config.toml
bias = "none"
init_std_o = 0.0
final_lr_fraction = 0.02
doc_mask = false
Each number is 128 + 32 x the weight over its row's rms, rounded and kept within 0 to 255. Layers, rows and columns count from 0. The size above them is the row's rms in percent of the matrix's.

# layer 9 MLP down, 256x1024, rms 0.0601, rows 25-49, columns 768-895
size [106  97 102 100 111 101  98  94  97 102  96  99  97  95 102  99  98  93  95  99  99  99  98 100 100]
[[ 86 180 124 145  91 162 140 229 112 135 135 142  82 150 163 143 125 110  87 126 103 141 128  98 101 119 111 179 124  98 153 161  81 116 132 154 155 104 105 197 110 115 156 157 120 110 155  82 116 118 122  68  92 142 106 162 179 148 108 143 148 145 112 164 103 130 118 161 154 144 107 120  96 163  89 193  70 188 111 145 137 132 122 143  79 118 129 151  81 195  86  50 110 125 113 163 150 163  69 136 129 132 148 120 116 114  84  97 186 180 149 102 148 174 183 137  44  92 111 115 131 104 162 151 178 101 184 108]
 [128 155 178 128 177 119 108 202 152 131 138 120 144 130 124 140 165 138 143  63 166 191  93  89 116  99 143  91 149  99 122 111 147 166 135 105 139 134  64 145  57 158 138 112 132  94 143 132  80 163 189 188 137 136 128 103 101 123 123 117  64  93 128 134 121 136 178 185 111  73 117  72 162 101 166 104  98 146 118  67 107 136  72 165  85 141 116 183 117  78 167 129 130 157 114 130 106 101 157 107  63 181 125 125  96  87 102 114 169 104 131 159 128 131  95 137 106  95 129 136 127 160 110 115 110 134  79 114]
 [107 148 147 131 178  95  74  93 134 135 165 106  96  74 124 131  42  91 159 134 177 104  95 162 143 157  87 127  90 153 128 133  84  98 153 155 121 164  88  97 193  96 154 187 149 163  94 117 141 137  77 107 107  98 102 184 147 138  88 160 121 183 154 156 135 123 148 110 198 135 182  80 141 116 139 105 131 180 147 171 107 127 157 152  93 166 106 121 131 110 144 129 126  95  74 112 135 116 128  99 185 161 142  68 131 133 129 104 134 142 190 156  91  94 118 177  91 105 140  97 122 156 181 170 128  81 106 106]
 [155 163 147 127 118 129 134 153  53 193 115  90 116 122 127  97 101 152 145 118 155 137 140 126 117 165 118 107 143 106  98  45 107 112 120 156 139 190 185 119  71 157 113 143  71 202 104 147 116 123  99 144 141 110  86 145 123  79 142 163  79  75  85  85 118 112  93 126 119  92 103  92 150 183 179 184  94 107 150 136 113  96 136 140 141 143  87 152 138 161 136 127 108  96 115 129 189 150 144 119 151 104 100 142 148 114  63 108  87  57 129 137 156 206 158  97  97  87 115 108 156 130 122  91 155 148 140 147]
 [172 118 205 133 117 131 167 141 145 202 183  54 165 127 107  69 115 131 171 121 155 175 143 103 126 148 153 140  70 127  85 138 138 116 138 120 130 162 116 161 132 138 110 101 138 169 104  89 160 107 155 126 129 138 191  81 157 100 127 180 111 107 100  84 101  94 173 127  41 131 151 137 172 189 164 152 151 147 184 144 115 126 133 129 124 117 155 117 147 165 123  56 135 115 155 135 129  98  83 141 152 149 113 137 115 122 127 144 142 178 104 176  94 138 132  94  76 164 147 128 121 167 153 115 157 132 106  84]
 [179 129 133 156 130 115 114 147 149  85 123 145 115  83 112 161 155 120 104  97  76 189  95 113 150  37 121 134 112 123  47  90 114 116 190 148 145 143  69 115 160 103 128 137  61 120 131 140 106 119 149 153  85 110 113 149 112  95 127 145 204 160 169 154 116 117 122 193 114 166  77 133 165  78 164  90 103 127 146 127 212 117  89 167 106 118 153 124 162 159 172 127 134 149 141 124 100 113 135  98  85 117 106 194 140 119 142 114 104 144 118 165  83 134 158  76  91  96  85 105 116 139 146 117 161  97 163  85]
 [131 122 147 105 105  98  79 194 109 130  91 106 150 134 125  97 138 107 138  98 161  74 112 152 120 160 149 143 112  93 135 143 153 120 165 143 194 128 130  95 144 176 133 148 138 166  94 163 140 111 150  86 132 154 144 106 175 150 148 133 171 130 176 105 201 121  76 103 109 159 112  52  73 123 142 167  92  95  88 111  65 138 126 104 116 130 175 110 100 148 129 105 120 127 145  91 132 206  90 154  95 127 138 128 122 149  90 158 139 141 111 137 117 121  81  81 100 189 164 137 181 131 158 106 102 124 152 136]
 [147 210 143  47 164 105 166 131 135 156  87  91 159 159 144 140 125 150 100 139 168  76 168  84 157 118 131 198 104 145  81 148 139  79 128 101 148 150 136 125 106 122 121 145 154 100 119  77 133  94 113 164 111 152  63 118 115 105 144 114 164 157 141 148  83 151 115 219 127 167 166 109 136 145 104 107 127 164 105 124  90 125 113 113 107 116 116 105 148 121 107  93 158 135  85 163 156 133 130 192 127 125 126 111 128  97 171 117 115 146 165 106  87 159 108 148 122 155 119 122 136  91  92  85  76  37 143 133]
 [102 108  86 141  95 176 119 148 116 210  92 122  64  99 181 151 131 136 146 111 141 161  70 130  71 129 119 124  66 118 127 145 170 134 109 147 153 112 159 106 169 124 117 147 124 116 169  88 147 123 118 151 182 119 111  99 166 146 145 122 125 126 182 111 120 216 160 120 184 147  62 131 103 114  85 107 156 117 114 130 144 135 116 108 110 117  63 118 155  82 120 114 144  49 139 101 135  93  83 115 137  75 119 154 138 112  83  99 153 134 106 129  76 116 115  94 107 171 134 125 145 173  63 169 120 155 123 106]
 [139 103  81 126 136 103 143  53  89 167 115 174 182 158 102  80 123 114  96 140 157  92 181 137 129 177  92 117 112 151 167 128 152 119 100  87 130  87  48 144  85 166 143 135  96 153 132 190 115 111 136 139 132 110 194 132 125 114 158 109 146 173 148 124 121 107 113 174 144  46 160 163 188 117 118 144 186 132 136 121  93 155 134 133 110  81 109 109 117 127  73 153 141  83 144  82 120 107 163 104 119 132 185 209 124  92 146 155 214 122 156  97 108  75 108 149 128 183  91 122 117 107  92 104 110 117 146 110]
 [108 156  87 126 113 146  81 157  37 140 133 146 125 161 129 120 142 203 151  33 187 112 150 133  93  91 115 122 129 120  45  64  76 202 134 132 106 154 117 135 127 178 128 158 174 155 103 134 140 157 151 123  65  97  67 125 151 164 141 171 146 148 114 117 205 147 100 162  99 105 163 141 138 159  79 153 188 118 114 130 140  59 105  91 105 127  98 115 124 110 138 109 106 145 112 105  97 129 109 120 149 184 106  83 120 114 147 160 156 121 103 128 114  53  86 120 117 126 129 127 121 127 166 135 148 189 114 149]
 [131  93 141 162 147 154 130 123 197  89 135 176 168 171 138 150 135 100 151 137 158 115 116 117 159 198 120 118 107 169  95 137 142 125 128 148 102 108 141  89  93 117 122 103 116  70 135 178  84 126 153 129 179 109 199 131  92 164 108 194 112 112 131 112 117  71 112 119 145 168 137 116 147 143 187 100 146 126  87 149 122 103 140  88 182  78 185 121 179  89  59 134 148 198 162 171  54 153 163 139  83 102 146  91  81 169 149 132 155 155 119 164 137 149 151  92 102 140 159  90 160 138 110  92  75  63 105 111]
 [177 136 125 124  93  92 124 133 119 138 112 151 126 119 140 114 121 109 112 111 126 115 106 159 132  93 128 165 115 154  68  99 105 123 153  95  74  86 105 126 109  95 122 164 120 179 141 182  79  64  74 174 123  89 136 100 143 151 132 118 157 154 110 129  94 140 167 154 150 139 110  55  66 143  82 110 116 165 173 131 140  63 107 110  91 187 120  78 138 112  98 117 122 130 161  91 130 160 125 148 177 108 110 118 124 121 158  71 112 114 122 106 103 140 114 135  68 140 177 202 106 133 144 147  63 104 133 192]
 [113  78 140  81  74 114 102 106 126 114  58 164 112 132 131 113 196 171 164 142  84 103 124 181 135 127 123  91 120 169 115 189 125 129 108  66 165 136  88 123 140 120 134 124 142 116  32 121 155 178 100 114 117 155  94 171 163 103  85 104 116 119 161 118 160 161 131 114 145 128 111 133 163 118  93 148 160 124  68  85 175  63 121 111 142 161 123 151 149 179 147  99 117  87 126 119 178 144 125 130  99 113 139  93 101 102 161 122 168 164 144 117 118 167 125 102 153 148 155 116 127 176  81 126 111  98 109 139]
 [ 78 137 141 129 144 177 182  77 110 117 127 164 163  97 129 185 158 121  91 120 131 145  76 148 154 130 113 143 159 133 115  69 159 177 127 101 125 152 151  92 124 151 109 133 123 126 127 127  98  96 126 187 191 157 149  91 150  91 115 128 123 107 117 131 144 177 135  75 203 133 125 153 104 191  60 118 141 199 101 133 100 176 145 149 110  75 167 155 150  52 136 124 183 185  91 138 152 128  98 179  78 149 172 153  89 126 126 130 171 136 106 135  96  88  99 130 144 135 150 130 145 156  99 129 140  62 127  54]
 [139  81 102 100 132 122 141  67  67 115  61 168 124 105 166 135 154 100 157 219 151  98  67 178 132  94  99  86 115 154 119 120 152 152 132 131 142 132 137 126 197 141 108 106  96 105 149 151 114 110  76 163  89  72 153 101 138 134 161  88 139 118 139 106 117 208 160 193 177  94 130 172 149 102  57 135 155 174  93  87 176 150  92 156 157  85 156  91 171 177 187 138  95  66  95 130 102  92 132  92 168 144 111 135 155 125 103 152 111 166 105  64 103 150 153  82 155 104 144 156 140 164 192 159 104  79 164 202]
 [117 174 136 131 131  64 136 119 102 111 106 155 158  91  88 110  70 107 115 136 118 132 115 145 143  82  74 134 168 120  57 171 159 148 131 145 146  95 118  87 115 100 131  96 123 109 160 115 130 164 156 102 146 109  89 158 108  92 146 105 155 101 148 138 115 135 145 155 134 130 140 158 123  71 105 171 171 120  99 103 131 119 113 162 119 179 103 121 114 152 169 104 106 114 180 117  96 203 178 125 125 147 158 158 124 134 120 137 127 160  85 100 159 182 105 127 150 132 163 142 143 111 112 171 188 175 132 112]
 [118 151 132 182 169 111 100 166 126 182  64 159 141 104 164  70 171 162  98 141  70 103 188 122 191  92  41 117 130 169 139 131 156 102 150 126 134 117 125 161 125 183 113 102  75 167 104 128 161 113 135 136 124 114 158 138  88 146 149 140 135 164 180 107 138 106 146 146 148 165 174 145  97  88 122 125 204 145 136 170 154 142 138  92 176 123 108 169 107 104 140 143 116 102 123 187  91 179 131  88 154 120 131 133 137 107 154 124 124  81 152  69 100  77 136 125 153 158 105 141 112 149 165 119 117 169 129 166]
 [117  85 129 169 121 170 204 155  48  68  86 156 137 102 179 108 100 115 127 163 129 150 103 110  96 126 103 105 109 120 123 101 152  89 168  96  84  91 151  56 205  60 147 119  70 122  91 119 120 144 152  86 131 145 182 119 119  92 144 141 116 119 136 148  97 192 180 118 142 139  69 112 161 123  95 155 138  79 110 153 165 138 117 142  88 137 131  85 127 102  90 150 119 223 166 118 161  71 183 136  94  89 110  86 123  74 108 134 150 133 140 137  81 161 123 123 110 166 140 154  67 119  77  76 142 194 123 104]
 [148  80 116  87 105  99  82 188 105 106 109 120 102 137 193 131 122 174 205 166 168  93 129 118 124 205 112 128 100 101 164 141 149 107 142 144 139 179 109 118 151 139  72 166 107 104 159 165  81 139 103 114 170  51 104 122 171 140 151  91 100 134 152 113 100 120 110 123 114 110 109 137 130 167 158 207 145 166 109 144 108 148 124 122  99  87  89 132 139 181 157 156 143 157 118  83 160 180 151  79 149  89 109  90  94 131 146 124 131  77 125  85  73 155 116 146 129 111 146 113 138  89 145 111 141 136  99 136]
 [153  94 121 106 142  82 126 133  88 125 105 172 174 109 114 150 117 117 140 112  91  72 170 151 191 153 126 152 131 146  93 156 180 124  69 102 149 162 131 194 141 122 155 113  74 136 146 161 185 147  98  57  93 129  92 100 118 111 116 172 107 109 119 111 139 110 108 142 169 126 146 101  91 148 120 121 117 110 114 157 149 131 157 104 112  98 127 102  62 111 176 117 135 174 140 140 106 119 160 142 156 189 156 158 118 162 151 125 216  86 141 113 123 167 101 111 119 113  83 128 163 111 141 144 181 178 151 104]
 [130 137 129 130 162 178 150 159 106 116  96 198 157  88  99 104 158 174 145 203  99 173  83 145 144 133 171 160 137 126 129 149 130 114 139 105  70 101 191 128 127  86 255 112 146  80 124 135 128 158 117 123 173 155 164 100 159  81  81 188 125 126 148 169 115 123 121 173 111 131 127 123  94 131 145 178 107 128 130 136 137 123 126  63 119 103  76 169 181 107 132 131 130 174 131 154 135 169 164  82 139 100 117 159 168 120 142 118  99 111 167 130  93 113  79 150 100 117 105 104 100 108  81 168  93 108 102 144]
 [ 94 131  71  62 160 128 102 105 139  67 155 138 129 142  68 120 127 104 132 143 111 165 131 101 123 125 147 135 106 116  89  88 107 130 148  94 126 137  65 143  83 165  78 155 112  83 176  43 143 153 100 134 151 103 133 180 117 162 105 158 113 145  91 131 107 100 138 120  91 120 194  89 187 102  50 176 124 128 113 115 148  74 101 109 107 145 168 128 101 123 185 127 145 181 191 108 133 113 121 120 115 141  90  96  93 156 165 174  65 110  67 134 127 160 146 141 116 110 153 123 154 115 135  67  83 107 190 141]
 [ 62 139 130 143 112  84 158 163 114  84 136 150 169 148  82 128 122 107 130 152 127 151 124 161  99 160 130 114 159 125  87 134 156 136 130 117 119 166 135  93 122 169  73 139  95 142 155 143 156 177 189  82  98 125 139 142 116 102 145 136 116 142 116 138 117 154 127  89 145 162 124 104  94  56  27 166 122 131 102 127 156 146  85 135 111 143 130 130  89 116 110 145 170 111 108  93 130  73  95 148 114 111 127 123  75 125 196 110 180 179 166 110 147 137 102 131 125 121 121 106 139 136 150 111 125 216 125  93]
 [104 143 122 131 224 111  74 121 130 128  88 135 157  46  87 130 102 135  91 160 116 134 180 119 126 137 144 174 135 110 193 125  70 102 153 154 121 113 100  69 125 119 179  99 146  79 150 155 105 172  79 117 145 208 105 152 184 126 190  67 132 149 144 151  86  86 141 152 104 105 135 120 181 110 122 125  97 136 190  88  90  94 165  88 166 151 147  90  64  71  91 108 103 172 102 128 133 117 104 179 106  68 106 105 126 143 160 126 147 154  87 113  85 151 156 132 145 107 156 119 128  79 134 132 163 169 152 149]]